Part of a small language model's weights: biases, a variant of Adam for these matrices.
Each number is 200 + 20 x the weight over its row's rms, rounded and kept within 0 to 999. Layers, rows and columns count from 0. The size before them is the row's rms in percent of the matrix's.

# up: layer 19 MLP up, 960x192, rms 0.0747, rows 177-212, columns 0-95
# down: layer 19 MLP down (transposed), 960x192, rms 0.0722, rows 177-212, columns 0-95
up177,103,156,218,200,181,180,191,193,205,171,192,176,186,174,204,188,200,158,172,179,198,200,199,262,193,228,211,183,211,192,219,214,218,192,188,204,181,172,201,235,236,201,163,212,234,231,196,165,203,199,223,217,216,194,185,190,197,192,204,178,173,188,238,183,193,198,228,196,222,194,206,191,215,207,199,238,196,211,216,189,206,229,209,187,192,170,229,202,209,203,201,216,203,213,247,192,187
down177,107,203,196,201,184,202,201,170,214,198,175,183,204,186,211,177,178,185,206,213,223,183,219,215,184,175,198,170,200,199,231,176,176,220,220,248,180,221,170,219,237,218,212,199,174,224,178,186,247,209,200,235,189,217,239,180,193,194,159,166,173,194,205,198,199,198,192,199,238,196,185,206,178,211,222,187,168,170,211,182,209,189,203,175,187,183,201,187,191,213,201,161,226,227,233,178,206
up178,089,197,183,210,234,197,182,215,235,195,190,211,204,202,201,159,226,207,185,174,190,195,240,204,178,189,195,201,225,171,171,228,214,188,244,213,211,214,222,224,235,189,160,233,189,203,238,179,201,209,194,230,228,197,205,174,234,231,206,183,200,202,214,213,186,193,225,201,189,174,200,200,207,175,186,221,196,192,241,222,241,178,214,212,208,179,163,190,233,171,208,210,186,203,216,196,189
down178,083,212,185,193,179,181,191,178,192,214,208,193,210,191,199,200,199,155,196,217,201,167,174,218,197,220,210,199,200,218,196,223,216,210,177,182,206,183,227,193,186,231,185,196,218,221,175,213,190,237,217,192,165,167,187,193,175,216,237,212,199,200,190,204,230,217,209,180,186,186,199,197,180,194,224,194,194,155,194,175,178,177,210,217,217,196,223,226,166,189,207,216,207,216,186,230,182
up179,090,191,159,167,186,224,164,165,210,197,245,207,175,191,188,218,165,196,200,187,223,195,204,196,183,193,171,197,180,173,151,202,225,211,206,195,185,164,194,219,180,203,192,199,184,218,215,199,190,136,185,193,208,209,236,226,214,195,195,209,203,196,161,187,194,193,176,183,185,206,221,177,205,207,203,211,192,222,194,208,178,217,217,208,186,218,207,208,219,189,236,206,198,180,214,219,175
down179,082,207,190,202,206,224,231,191,175,179,192,198,216,212,194,238,210,195,230,184,186,178,219,199,179,188,212,181,210,229,218,200,199,163,195,202,186,209,220,233,174,197,167,211,185,168,152,179,180,210,204,210,189,185,206,188,216,220,205,177,196,196,231,185,183,183,189,175,219,239,180,215,196,206,181,202,200,207,220,209,198,188,198,227,157,191,222,226,209,219,163,233,191,211,161,193,182
up180,083,209,165,221,195,199,149,205,190,203,185,192,151,189,173,220,204,220,197,181,209,217,224,193,209,181,192,220,204,178,195,225,203,186,255,188,198,207,202,242,164,201,182,198,185,226,197,192,197,195,207,211,227,179,187,189,199,198,204,207,197,246,172,178,194,197,218,244,201,213,213,168,215,171,191,184,231,191,211,192,199,235,193,195,207,215,250,199,205,199,199,154,195,216,206,194,199
down180,079,205,213,206,217,207,220,185,213,223,174,207,241,208,178,214,221,189,197,201,249,171,220,203,188,222,180,189,204,208,185,182,183,193,191,217,211,243,159,224,244,200,183,205,211,214,190,246,178,191,187,240,200,197,199,182,204,188,188,190,192,163,242,179,222,188,157,170,199,208,185,224,167,174,223,189,160,190,194,206,207,166,162,207,131,203,176,207,209,206,198,203,213,179,174,210,204
up181,094,205,207,224,180,200,185,222,222,220,191,185,222,171,187,201,178,207,182,194,182,207,201,206,181,204,228,176,197,212,162,206,187,190,206,182,223,211,215,190,191,220,161,219,189,187,235,201,228,226,231,218,217,180,202,200,258,253,206,191,197,218,178,145,179,207,169,220,214,228,244,159,194,204,167,188,227,199,185,234,177,188,218,189,201,186,188,196,216,218,210,216,212,191,197,202,203
down181,090,217,219,193,201,208,196,197,185,178,178,213,185,185,200,166,209,174,206,194,241,192,210,156,230,203,222,211,211,135,202,189,201,170,206,232,186,190,210,248,190,167,193,190,180,195,175,197,180,222,197,205,227,194,214,200,181,179,209,251,210,205,230,229,193,199,206,192,203,214,203,208,197,179,202,146,187,184,205,187,239,171,208,181,189,240,210,189,218,231,199,181,202,215,205,176,207
up182,100,173,170,184,176,207,207,164,244,187,175,200,222,181,211,210,219,196,210,215,208,179,224,217,197,192,172,198,223,175,234,209,188,214,215,203,217,208,237,215,170,229,171,227,181,234,186,237,224,185,211,243,198,180,185,235,191,190,182,205,179,227,180,165,212,202,203,181,195,214,182,173,247,193,194,192,157,188,195,206,206,240,224,206,193,174,198,182,213,180,206,202,203,207,207,230,215
down182,106,212,220,182,172,223,184,208,199,184,214,207,213,204,194,168,223,201,178,236,166,194,217,165,197,183,213,205,198,234,191,203,233,198,200,223,175,199,224,187,190,183,246,191,184,214,178,179,190,181,216,170,171,229,192,223,199,205,176,217,226,203,162,213,190,197,236,176,185,187,213,206,202,190,200,180,214,202,225,181,190,208,186,201,197,212,207,204,223,226,244,225,182,217,184,201,171
up183,098,190,214,225,189,203,206,166,185,204,171,209,205,192,220,213,215,222,179,194,223,200,176,221,181,184,200,193,190,189,218,194,211,204,205,217,207,204,194,190,197,187,202,179,130,218,220,175,213,201,216,214,242,245,171,257,200,237,207,204,210,211,174,190,231,244,191,186,203,188,224,198,201,235,186,188,196,188,198,210,197,186,180,181,178,216,221,234,159,162,210,201,163,175,204,205,216
down183,098,185,159,189,176,204,180,260,187,218,176,212,176,236,167,193,206,186,245,174,190,219,213,211,217,217,208,155,176,195,214,205,195,186,187,189,182,240,211,224,205,174,192,188,206,210,199,232,183,211,208,212,219,192,205,176,213,197,204,188,212,203,227,227,205,195,198,156,230,204,191,218,162,177,191,196,173,215,199,209,169,188,183,195,152,169,225,186,228,195,216,176,190,193,164,219,192
up184,105,183,172,189,164,181,181,212,186,192,189,234,204,174,198,189,185,184,147,224,218,235,196,226,207,197,213,236,197,177,207,221,167,232,204,192,263,205,212,216,201,216,194,232,184,207,184,201,249,195,207,201,202,202,194,181,187,203,184,161,209,230,165,191,187,193,197,221,253,218,163,193,192,196,188,204,198,201,183,194,205,208,204,240,189,175,197,187,214,191,215,159,199,208,226,178,209
down184,115,178,226,178,170,231,162,240,208,179,202,216,213,178,186,177,196,208,202,238,203,213,165,207,200,208,222,199,219,206,207,205,216,200,227,183,179,199,245,205,212,200,209,207,237,210,211,199,174,187,171,137,226,226,196,196,205,161,220,202,168,174,175,221,205,203,205,169,178,200,210,192,162,200,227,182,202,219,220,185,204,188,156,190,172,210,189,173,204,224,193,192,211,180,239,250,178
up185,100,199,210,196,182,188,186,164,204,175,181,226,195,220,238,220,207,219,192,181,208,214,195,189,201,211,172,204,185,186,199,246,184,219,203,189,212,202,178,198,218,189,191,192,221,208,188,208,205,175,190,225,229,214,192,222,177,198,200,165,189,176,224,202,175,237,188,195,216,217,217,204,234,232,178,202,177,198,197,218,196,168,224,228,211,224,200,220,219,223,187,217,202,217,207,190,167
down185,097,179,212,204,213,195,223,184,206,235,214,175,163,205,207,214,203,200,180,208,198,200,239,205,221,180,248,165,183,173,217,158,204,239,221,204,211,211,196,204,201,266,191,160,234,212,231,190,192,185,216,163,203,207,226,193,198,166,200,185,203,213,177,192,207,184,185,223,194,195,181,202,196,182,220,195,199,183,198,204,188,206,195,200,205,191,196,216,202,220,173,199,201,185,182,220,198
up186,102,223,209,183,159,220,179,212,226,206,214,196,177,179,185,233,195,187,205,188,185,206,217,202,180,210,212,259,183,197,224,196,243,173,225,166,240,198,228,202,224,231,220,175,184,215,209,232,182,235,213,205,190,185,163,210,208,210,204,251,186,212,178,179,201,204,201,221,217,191,187,200,216,190,177,212,210,225,198,149,159,225,234,197,184,184,217,212,228,193,194,203,205,190,220,186,198
down186,095,187,196,220,205,189,217,182,171,178,202,230,201,205,162,201,183,237,217,199,180,191,222,188,187,235,198,197,217,206,191,215,216,209,207,207,188,219,194,181,175,176,212,200,204,182,192,191,250,178,184,164,203,222,214,214,196,233,205,170,228,163,221,222,203,172,213,192,208,213,206,172,164,208,220,179,170,218,208,234,192,160,217,219,167,217,191,197,195,166,178,173,212,214,187,189,216
up187,098,131,206,224,202,177,213,192,202,199,171,191,180,165,234,181,214,203,195,177,172,193,182,184,191,195,255,213,193,174,174,184,204,189,195,160,193,183,240,206,203,157,218,204,207,186,229,192,216,213,161,189,216,210,239,200,203,187,206,172,194,235,204,179,218,214,193,171,205,159,237,173,207,219,188,197,175,205,217,179,209,221,201,208,193,148,198,189,183,190,213,181,206,188,236,195,178
down187,102,226,202,159,221,212,217,200,172,197,172,204,232,205,208,223,163,211,185,242,214,214,184,209,210,202,179,193,212,236,175,183,199,196,203,267,184,186,195,233,199,170,180,170,211,218,199,194,195,214,232,203,210,197,178,191,217,177,142,179,188,189,194,210,198,199,199,198,219,201,209,192,191,215,229,230,200,182,197,203,176,198,188,172,193,226,191,234,208,176,205,168,165,203,189,220,194
up188,102,174,189,220,166,218,189,210,234,181,239,237,220,211,194,199,214,199,212,196,243,205,211,194,195,187,213,211,204,175,198,208,180,192,185,176,197,212,185,200,189,191,179,199,160,193,193,240,218,204,198,206,201,192,182,201,210,193,202,187,192,265,222,203,210,189,222,244,213,219,220,204,179,207,183,194,188,248,175,183,191,233,231,203,199,184,177,205,210,191,224,175,188,213,194,196,193
down188,090,226,203,230,188,178,198,201,205,209,155,173,208,202,191,196,160,175,187,198,185,149,173,186,226,186,205,195,195,214,187,222,176,183,206,189,207,200,189,193,175,206,176,190,239,215,194,227,195,208,198,205,219,187,187,221,161,197,171,199,192,215,180,197,208,133,204,187,191,186,215,195,183,229,206,184,200,219,200,211,205,179,185,213,289,182,211,232,197,197,166,188,202,208,172,209,216
up189,100,194,204,226,214,196,197,213,190,158,194,226,208,204,240,190,171,192,177,205,167,208,194,231,172,204,206,211,206,199,177,208,230,190,206,176,208,185,225,209,216,227,220,249,167,203,227,214,229,206,196,221,210,192,179,173,230,208,211,159,219,215,187,161,217,205,217,175,223,213,184,202,182,206,213,197,184,181,197,215,213,206,216,176,197,168,188,157,195,172,209,165,202,194,183,199,186
down189,090,177,191,195,194,218,198,218,171,225,184,181,213,231,223,231,246,216,217,197,211,172,175,205,229,195,188,190,192,200,189,200,211,198,184,209,191,216,188,183,214,225,201,166,210,201,141,195,200,192,207,186,163,218,190,216,207,213,184,189,202,206,202,222,210,210,230,151,195,193,223,192,177,186,207,169,199,175,210,204,194,153,193,168,227,161,225,221,183,237,210,195,211,175,205,208,206
up190,106,218,183,208,189,191,187,211,214,195,162,196,185,175,190,198,207,207,180,217,185,228,200,236,200,181,209,175,210,206,192,197,204,257,201,200,215,195,216,215,243,205,232,217,224,230,251,205,167,175,212,211,242,196,210,175,247,205,215,206,230,202,197,200,162,206,177,212,220,214,173,183,259,208,154,195,199,202,172,197,195,199,227,209,197,165,191,181,211,214,239,180,186,189,194,173,191
down190,105,200,230,202,194,221,175,197,172,206,234,237,240,220,192,167,240,201,183,194,181,227,197,185,218,179,205,164,191,199,200,183,217,218,181,225,195,189,223,207,173,177,176,178,195,192,209,196,197,194,222,207,187,208,180,245,219,206,195,188,144,179,198,227,188,194,180,188,230,200,216,229,214,161,193,218,204,204,177,183,171,187,206,195,177,227,199,203,193,176,255,185,187,224,197,180,201
up191,101,213,179,201,157,220,218,222,180,184,174,195,175,193,210,181,171,210,179,203,185,229,194,249,206,200,201,216,164,214,199,206,226,218,225,181,180,206,219,201,196,210,242,202,209,202,215,193,236,167,186,194,210,225,200,192,231,197,222,230,169,198,165,206,208,217,225,204,239,238,235,204,202,245,193,177,180,223,183,191,210,188,218,174,171,186,235,173,239,192,230,186,190,196,211,202,164
down191,104,207,189,227,201,191,163,164,198,210,194,209,175,161,181,184,203,183,229,185,201,206,191,202,193,175,199,206,162,188,181,235,176,211,199,193,224,229,211,200,233,202,182,209,191,215,166,234,239,203,170,202,226,213,206,206,236,181,186,205,186,248,200,198,217,205,190,213,182,205,217,194,227,207,181,183,220,203,217,198,236,205,213,230,188,212,206,166,157,213,187,204,217,189,212,196,164
up192,096,199,208,212,179,194,187,215,203,188,236,194,175,202,214,223,202,257,191,223,188,210,229,217,173,258,205,188,214,208,186,213,170,208,177,190,222,195,235,200,173,204,206,195,169,212,188,172,193,196,202,188,195,200,208,190,174,202,220,194,208,179,188,191,197,221,186,200,217,194,205,169,243,247,164,228,180,239,221,179,133,252,198,207,166,162,224,172,233,193,198,200,202,197,183,195,197
down192,101,206,220,218,173,154,208,202,215,213,187,193,216,220,195,140,214,187,192,197,188,209,147,177,209,181,230,188,195,248,202,231,229,202,245,210,197,174,194,199,230,190,190,195,226,194,200,186,225,212,194,181,205,209,189,192,210,198,193,234,199,223,200,185,191,194,205,216,209,188,203,198,217,192,180,168,210,196,158,213,206,200,204,217,204,220,184,225,202,215,149,173,223,205,200,217,201
up193,096,199,146,210,173,200,212,207,180,200,200,215,189,182,217,193,190,202,200,190,189,214,201,200,231,197,204,192,194,215,179,222,213,214,223,198,199,213,232,226,222,202,242,215,178,195,188,195,225,200,217,210,205,193,202,196,204,180,218,175,239,206,219,187,189,189,191,216,186,189,206,207,189,180,169,239,160,222,193,205,191,220,186,209,189,192,213,234,199,183,195,186,181,224,241,202,206
down193,098,219,220,185,214,222,194,208,211,196,235,189,210,212,183,215,219,224,180,196,184,210,204,197,197,217,204,215,192,187,185,174,193,152,175,222,192,231,201,185,171,229,164,210,210,187,221,239,179,208,158,212,185,188,225,211,202,220,221,201,182,163,180,200,207,189,173,192,215,218,221,190,203,192,193,194,196,209,230,224,201,196,179,220,232,224,205,169,220,223,187,162,200,174,235,180,205
up194,109,211,172,185,233,208,204,190,189,164,234,184,216,191,222,218,176,190,154,211,174,207,227,207,173,198,229,238,205,212,205,218,187,184,182,185,211,190,217,215,201,196,213,202,181,213,212,168,187,191,208,216,195,195,215,215,179,210,218,229,222,223,189,150,188,220,206,220,191,245,214,181,201,219,203,220,202,217,243,211,214,185,219,194,182,190,218,180,232,195,219,184,198,224,212,176,160
down194,112,211,208,180,190,197,197,227,184,177,245,193,194,201,177,175,203,139,201,167,197,177,176,222,194,220,181,239,189,172,177,209,208,241,202,215,201,191,168,200,231,209,177,159,205,186,210,210,210,186,176,158,197,201,215,193,174,212,189,195,201,233,210,185,190,208,183,168,218,194,198,200,224,228,187,171,208,172,192,192,216,223,209,225,200,171,209,192,201,246,215,194,175,198,216,186,178
up195,095,173,192,180,185,206,181,176,210,218,198,179,186,210,256,217,205,222,206,174,195,200,204,179,195,209,230,209,197,188,185,216,164,193,200,180,194,192,190,213,192,192,202,182,194,183,214,168,241,166,180,229,209,223,208,200,196,218,179,205,235,201,223,194,192,200,204,182,210,198,194,198,185,205,195,214,165,191,182,190,248,191,192,208,201,214,186,208,204,201,211,227,180,236,232,214,175
down195,093,213,223,222,229,198,196,213,236,208,203,164,179,162,164,180,217,202,222,199,182,172,178,230,188,172,181,199,210,213,156,212,191,194,205,185,192,197,224,227,214,213,192,188,165,219,217,179,176,226,218,145,223,179,173,217,200,187,189,182,192,201,167,193,203,233,212,196,202,204,209,215,207,203,201,195,202,176,183,233,180,193,205,221,181,190,190,199,170,201,194,174,213,187,157,221,186
up196,098,190,192,173,193,236,196,198,201,172,175,224,202,208,208,200,214,190,188,212,202,209,196,201,183,206,196,218,168,207,161,205,205,221,209,188,197,160,184,195,197,204,192,173,191,175,183,213,226,215,186,224,176,244,176,224,224,231,212,222,200,221,187,169,178,206,209,232,218,207,192,195,193,233,217,204,189,173,202,159,225,182,177,159,194,215,228,209,221,141,199,200,217,204,203,218,236
down196,099,219,203,225,216,212,221,205,198,215,192,199,205,208,195,202,162,209,214,144,188,190,207,210,206,209,211,167,194,237,245,216,220,195,215,171,208,204,206,188,187,199,197,237,234,191,222,194,198,207,169,208,202,227,199,185,161,221,188,178,210,221,210,178,232,183,217,176,209,187,186,213,195,227,208,217,209,202,193,212,179,189,217,168,159,217,190,178,194,195,204,199,195,225,191,187,165
up197,093,217,192,188,219,213,198,254,226,156,205,227,192,208,217,197,215,195,192,176,210,196,200,206,197,207,217,246,200,193,228,191,205,197,197,207,239,236,196,211,211,193,210,187,212,248,174,191,171,176,209,199,235,191,184,190,191,172,180,246,207,155,175,192,211,200,210,242,191,222,217,207,208,184,149,166,172,211,206,209,208,203,203,198,197,154,177,197,192,206,221,197,222,217,196,169,173
down197,089,202,194,236,203,191,211,184,177,212,212,199,210,169,156,220,199,208,205,255,193,200,210,213,211,181,193,207,225,179,182,162,191,200,210,182,189,182,198,202,171,168,203,214,190,194,166,220,202,216,191,182,152,167,211,212,209,207,177,200,214,224,221,207,194,205,207,225,234,183,203,207,202,188,257,216,201,167,178,176,185,180,225,209,251,238,194,208,209,168,199,191,166,217,215,215,192
up198,095,182,189,210,212,166,193,213,224,188,152,198,190,211,183,183,216,196,220,236,198,199,216,232,193,187,208,196,177,177,204,195,192,229,212,188,213,218,206,228,176,206,195,239,175,181,197,225,222,165,213,184,195,194,185,211,232,179,204,169,209,202,208,205,205,190,253,219,210,236,202,213,199,211,206,215,194,196,186,225,191,148,216,185,196,228,176,187,220,178,209,187,184,238,215,171,187
down198,095,209,179,180,186,228,200,178,197,212,216,183,207,168,171,194,212,216,185,224,187,243,185,195,172,192,209,185,195,216,202,195,195,193,186,226,189,204,192,180,189,186,185,205,163,196,253,152,172,221,192,213,210,205,203,219,207,238,227,201,161,242,191,194,129,244,173,172,200,202,198,212,218,219,208,240,197,183,170,185,203,241,199,215,192,203,225,170,201,172,206,170,204,189,187,236,190
up199,110,180,202,193,148,227,175,191,232,168,175,189,202,171,213,207,196,213,193,217,200,199,210,194,195,196,171,194,206,216,206,250,217,196,228,169,208,207,214,204,211,180,216,237,166,218,178,210,213,196,205,216,237,194,179,202,223,183,202,199,167,191,215,173,195,207,193,212,205,187,206,173,231,206,163,166,201,234,190,182,203,178,195,203,199,202,199,209,205,195,218,192,206,220,214,159,150
down199,122,194,212,205,162,185,198,218,154,191,195,164,217,211,206,209,186,223,189,213,208,222,222,193,214,150,178,188,191,216,182,207,192,197,198,160,193,191,194,191,207,154,196,230,209,213,206,208,193,179,215,173,193,214,199,186,202,191,191,172,229,159,207,188,200,147,247,235,176,213,226,210,201,236,191,203,165,196,194,185,245,197,181,176,203,202,207,180,197,196,191,192,211,204,196,176,197
up200,090,222,172,202,203,208,207,206,215,219,181,212,179,199,247,205,207,183,199,198,192,183,224,207,195,221,194,221,209,226,185,192,194,223,200,211,234,206,202,235,221,201,184,194,182,218,199,164,225,191,216,192,188,185,198,194,185,179,189,153,183,203,158,176,203,200,207,166,197,217,215,179,164,222,195,237,219,198,219,198,186,198,220,190,192,212,202,199,193,193,197,209,173,179,231,161,193
down200,086,186,217,195,232,166,203,193,192,209,167,186,179,199,179,208,202,220,216,186,218,211,157,206,188,173,204,190,241,166,185,202,216,198,202,209,145,202,199,186,205,164,191,202,217,224,202,205,181,189,190,224,205,202,217,191,211,201,234,192,215,225,202,191,188,171,183,168,212,205,188,212,232,197,209,191,199,203,173,184,168,183,176,217,230,201,234,179,154,217,214,157,183,228,158,216,190
up201,098,215,213,159,201,229,190,216,246,205,233,190,201,214,202,210,214,206,199,208,206,222,178,195,192,184,200,193,205,183,178,199,186,226,228,191,189,163,195,193,196,167,223,186,172,195,207,196,238,186,212,230,197,225,234,248,226,199,205,196,198,241,169,176,192,231,162,210,187,216,204,182,186,203,170,208,183,194,182,207,198,213,203,202,203,212,187,208,202,189,209,181,195,218,216,205,183
down201,088,198,183,198,209,203,209,188,219,207,209,236,213,179,193,205,159,189,249,242,195,194,220,178,202,175,178,255,175,204,223,196,189,183,175,184,232,171,189,180,193,215,212,213,187,174,203,207,179,203,204,181,220,199,216,175,197,198,210,205,225,188,206,208,226,211,187,229,179,155,197,184,230,197,167,172,204,191,188,263,215,211,189,207,212,232,204,220,210,200,203,175,225,207,165,219,207
up202,099,198,151,190,204,208,190,180,208,182,218,187,206,203,196,216,156,199,209,207,199,204,177,198,214,202,180,255,198,238,173,202,193,223,204,185,192,198,211,205,200,196,179,195,188,222,182,197,211,184,167,185,208,231,174,222,225,215,207,187,215,183,191,194,184,204,210,196,210,229,219,206,204,246,161,213,204,193,213,196,204,202,212,184,194,214,207,215,202,192,190,198,246,182,218,218,218
down202,096,203,192,203,208,171,200,197,212,197,167,200,178,202,167,177,220,206,181,180,182,207,221,208,204,233,202,192,218,203,193,195,223,181,169,210,232,222,186,218,190,221,195,195,216,165,249,193,172,198,196,217,242,177,236,190,209,207,193,192,187,178,193,215,182,206,212,197,187,208,201,215,192,186,210,135,255,194,214,187,172,217,216,160,221,264,188,181,232,205,193,236,203,179,221,211,226
up203,102,179,166,194,195,228,197,194,266,217,168,198,185,187,222,199,199,221,186,216,199,193,168,212,153,204,239,170,207,210,201,200,197,216,236,185,232,208,220,200,169,200,211,197,172,201,194,229,258,172,219,201,216,153,175,218,178,217,189,224,207,184,192,201,182,180,185,199,181,199,203,213,200,171,183,210,185,244,207,224,221,203,219,213,181,206,214,230,174,196,187,207,170,188,209,197,182
down203,102,202,221,201,210,212,218,196,207,176,218,221,207,209,207,196,197,208,216,203,232,229,232,197,236,164,196,209,205,180,212,170,214,203,180,228,216,186,168,196,212,206,235,198,177,214,200,195,184,193,178,229,185,250,182,181,190,214,198,195,193,202,196,240,202,202,207,224,211,196,191,182,221,204,172,202,237,183,202,176,194,201,226,164,157,201,168,192,178,205,228,219,225,183,198,185,189
up204,100,211,204,232,198,172,212,182,207,156,176,195,186,190,207,148,188,204,186,213,189,201,227,226,207,219,209,170,226,178,223,201,216,187,191,203,186,210,257,219,211,174,184,241,214,208,218,180,199,216,234,193,202,203,167,185,206,199,199,206,189,208,214,196,201,192,204,182,207,191,199,202,251,226,218,217,188,202,193,184,174,234,151,154,183,150,217,203,216,169,187,199,193,198,209,185,178
down204,099,187,207,188,191,194,188,190,196,190,222,208,194,235,211,228,193,196,229,272,205,173,199,203,203,195,176,179,203,229,242,209,210,209,221,133,197,239,189,209,173,173,188,219,192,173,186,216,200,199,207,212,217,220,213,213,190,200,177,187,196,193,181,199,160,167,202,188,194,195,207,220,237,181,205,202,202,204,152,207,201,179,204,205,225,229,180,202,184,194,188,202,208,195,201,256,212
up205,100,209,174,250,187,158,199,182,208,205,183,214,202,208,213,199,202,174,194,215,199,211,200,196,219,222,199,204,197,181,216,203,211,189,198,190,215,231,179,208,216,196,169,223,198,252,198,173,206,184,215,205,209,180,166,207,196,199,200,176,222,212,219,183,189,215,195,208,225,199,215,219,178,205,207,196,190,243,194,227,212,233,184,200,190,186,208,194,201,137,238,195,178,198,190,171,212
down205,101,232,215,229,196,231,182,217,171,182,207,199,202,239,199,207,182,225,150,209,223,201,169,204,204,191,220,188,196,163,239,202,207,196,211,221,157,208,200,180,177,181,214,217,210,209,194,212,208,179,219,183,157,204,173,212,210,180,203,192,194,222,203,184,205,199,196,215,206,157,203,196,207,244,198,216,199,201,160,176,216,198,226,187,225,209,218,187,160,198,224,225,215,217,189,209,199
up206,106,185,189,199,176,268,207,215,208,196,210,221,187,186,187,183,178,219,186,220,169,168,171,197,212,239,231,199,156,191,164,195,230,187,192,199,195,218,212,228,203,218,184,208,170,199,200,178,238,186,207,226,190,212,203,211,186,201,221,206,188,195,179,189,188,246,224,232,239,215,230,193,211,226,203,219,194,224,209,177,222,172,180,192,182,206,213,186,236,201,211,209,176,219,181,192,171
down206,109,189,205,216,223,179,211,185,223,196,220,182,200,188,206,189,203,189,168,199,195,223,182,168,217,204,193,239,230,215,191,189,183,217,197,211,174,193,191,192,214,195,190,178,217,173,178,230,212,208,206,205,199,199,210,190,240,201,197,211,225,220,236,199,192,191,193,196,200,194,193,239,216,219,179,188,178,206,173,188,206,175,198,214,210,165,201,194,195,181,213,222,212,205,215,188,188
up207,107,207,217,192,179,193,207,175,207,196,209,211,201,202,179,181,227,190,159,272,186,233,219,207,214,204,205,227,209,226,188,217,206,221,184,193,241,179,186,204,214,219,199,189,164,211,224,204,204,225,174,190,229,177,140,197,241,212,227,199,189,192,195,168,206,202,199,202,213,205,190,200,176,205,181,187,219,211,192,192,192,195,204,193,188,229,224,204,199,222,180,195,198,189,236,181,167
down207,115,193,193,216,216,192,209,169,193,182,186,205,194,210,207,178,207,219,216,197,207,246,202,202,199,194,177,212,197,221,199,187,220,211,211,158,253,206,239,200,193,161,197,209,202,167,189,195,216,191,225,201,185,198,196,207,242,188,181,185,218,186,233,210,199,205,212,194,210,199,220,189,160,180,234,165,226,219,219,221,211,191,184,187,140,179,173,175,195,196,185,199,213,168,209,205,215
up208,102,200,206,198,201,215,205,207,231,181,203,205,192,207,182,214,196,219,199,230,189,196,214,205,202,218,205,234,158,195,164,193,180,228,205,148,225,203,198,209,211,204,199,229,201,215,240,167,225,207,177,194,167,200,178,194,179,194,217,192,170,244,205,194,164,223,223,203,244,187,200,160,203,199,223,189,166,217,204,192,206,190,177,177,194,200,194,246,202,183,215,197,186,203,248,199,219
down208,106,192,182,240,201,190,195,245,193,195,192,197,188,181,162,198,215,170,179,174,187,224,208,195,212,205,222,179,202,219,223,201,169,189,201,210,200,172,172,185,202,205,182,168,190,194,220,243,172,222,197,190,202,200,184,167,194,231,232,217,221,170,165,213,200,163,230,240,169,199,201,203,198,227,206,207,212,206,194,154,229,202,225,205,214,194,195,236,190,199,207,181,198,220,204,231,198
up209,098,182,208,196,210,211,166,177,201,190,165,197,192,210,243,198,231,220,186,192,197,204,180,187,189,214,210,174,218,204,199,194,178,229,227,179,196,197,238,220,172,220,201,179,167,186,203,228,228,167,220,235,193,196,220,231,208,203,206,200,176,202,180,139,190,231,179,218,228,186,197,186,169,219,208,225,170,178,252,191,225,202,191,200,188,225,211,189,216,209,206,202,186,192,225,203,214
down209,104,215,189,187,219,203,219,215,200,194,232,206,208,182,209,236,230,209,172,184,170,219,204,212,186,158,224,229,216,199,194,180,176,235,176,206,201,155,182,195,211,211,217,197,171,178,210,197,203,193,211,223,217,200,191,216,168,216,196,212,197,177,210,181,213,188,179,204,210,205,190,233,190,180,217,194,193,212,211,174,146,202,179,206,230,158,226,187,200,238,206,159,212,227,154,205,218
up210,099,187,191,156,217,162,202,172,192,181,185,224,190,206,202,201,194,174,217,226,214,204,202,200,198,201,190,197,238,203,170,208,207,195,194,201,209,194,177,207,230,163,201,189,204,208,223,210,187,216,198,209,199,206,175,228,234,247,214,218,198,215,211,222,213,217,221,209,179,194,187,191,201,178,206,208,199,178,191,184,190,196,182,214,179,205,211,214,219,179,261,229,208,153,214,195,205
down210,097,206,209,222,199,194,193,241,221,218,160,191,202,187,225,229,168,212,147,210,180,218,210,190,189,204,224,180,152,198,237,199,198,197,197,192,239,235,191,143,227,192,183,205,192,209,195,190,180,229,206,205,211,218,195,159,193,192,188,187,199,194,166,209,215,172,182,237,218,197,181,170,158,240,201,214,202,183,193,227,158,172,228,176,198,170,200,191,210,194,196,184,199,204,164,210,220
up211,098,194,195,205,211,192,215,210,204,186,196,222,216,194,194,206,252,177,194,192,216,176,227,207,233,186,189,219,205,190,220,217,190,173,211,205,229,178,204,198,202,181,203,210,169,219,212,174,178,210,209,179,191,208,195,194,220,221,211,211,197,189,199,173,220,247,204,219,211,203,205,194,203,210,182,224,181,207,210,166,223,217,219,197,185,198,226,222,213,155,187,201,205,187,257,208,202
down211,099,221,193,199,187,150,182,189,224,181,192,182,218,190,203,237,177,185,218,222,215,175,223,161,194,201,195,184,236,196,183,238,196,227,154,170,158,229,211,159,215,202,205,192,208,204,185,187,188,192,206,188,210,188,235,170,208,192,199,178,165,220,219,187,217,220,207,188,196,211,209,215,165,208,220,195,211,208,229,225,209,220,230,189,249,214,161,180,183,199,202,199,235,197,178,197,217
up212,100,203,191,226,180,187,185,202,220,203,203,195,200,198,197,189,193,178,200,191,224,210,216,180,162,211,250,203,182,167,215,201,165,206,206,177,208,177,186,224,220,160,221,169,203,202,214,173,218,182,194,185,208,238,208,215,194,223,230,210,204,186,212,185,218,192,224,206,219,258,231,209,243,223,178,221,198,191,222,196,183,210,203,206,195,205,169,178,201,210,220,208,150,191,220,206,165
down212,102,191,189,170,237,198,195,230,190,245,225,184,193,202,210,184,215,209,176,239,219,217,179,218,207,169,205,166,205,183,178,205,186,216,161,206,162,201,216,199,203,196,233,206,246,202,204,203,178,208,191,207,206,220,190,198,229,200,188,192,248,180,191,223,169,219,204,169,224,189,179,177,201,210,206,216,203,198,176,240,212,220,189,204,177,187,233,196,229,174,197,190,188,162,209,188,218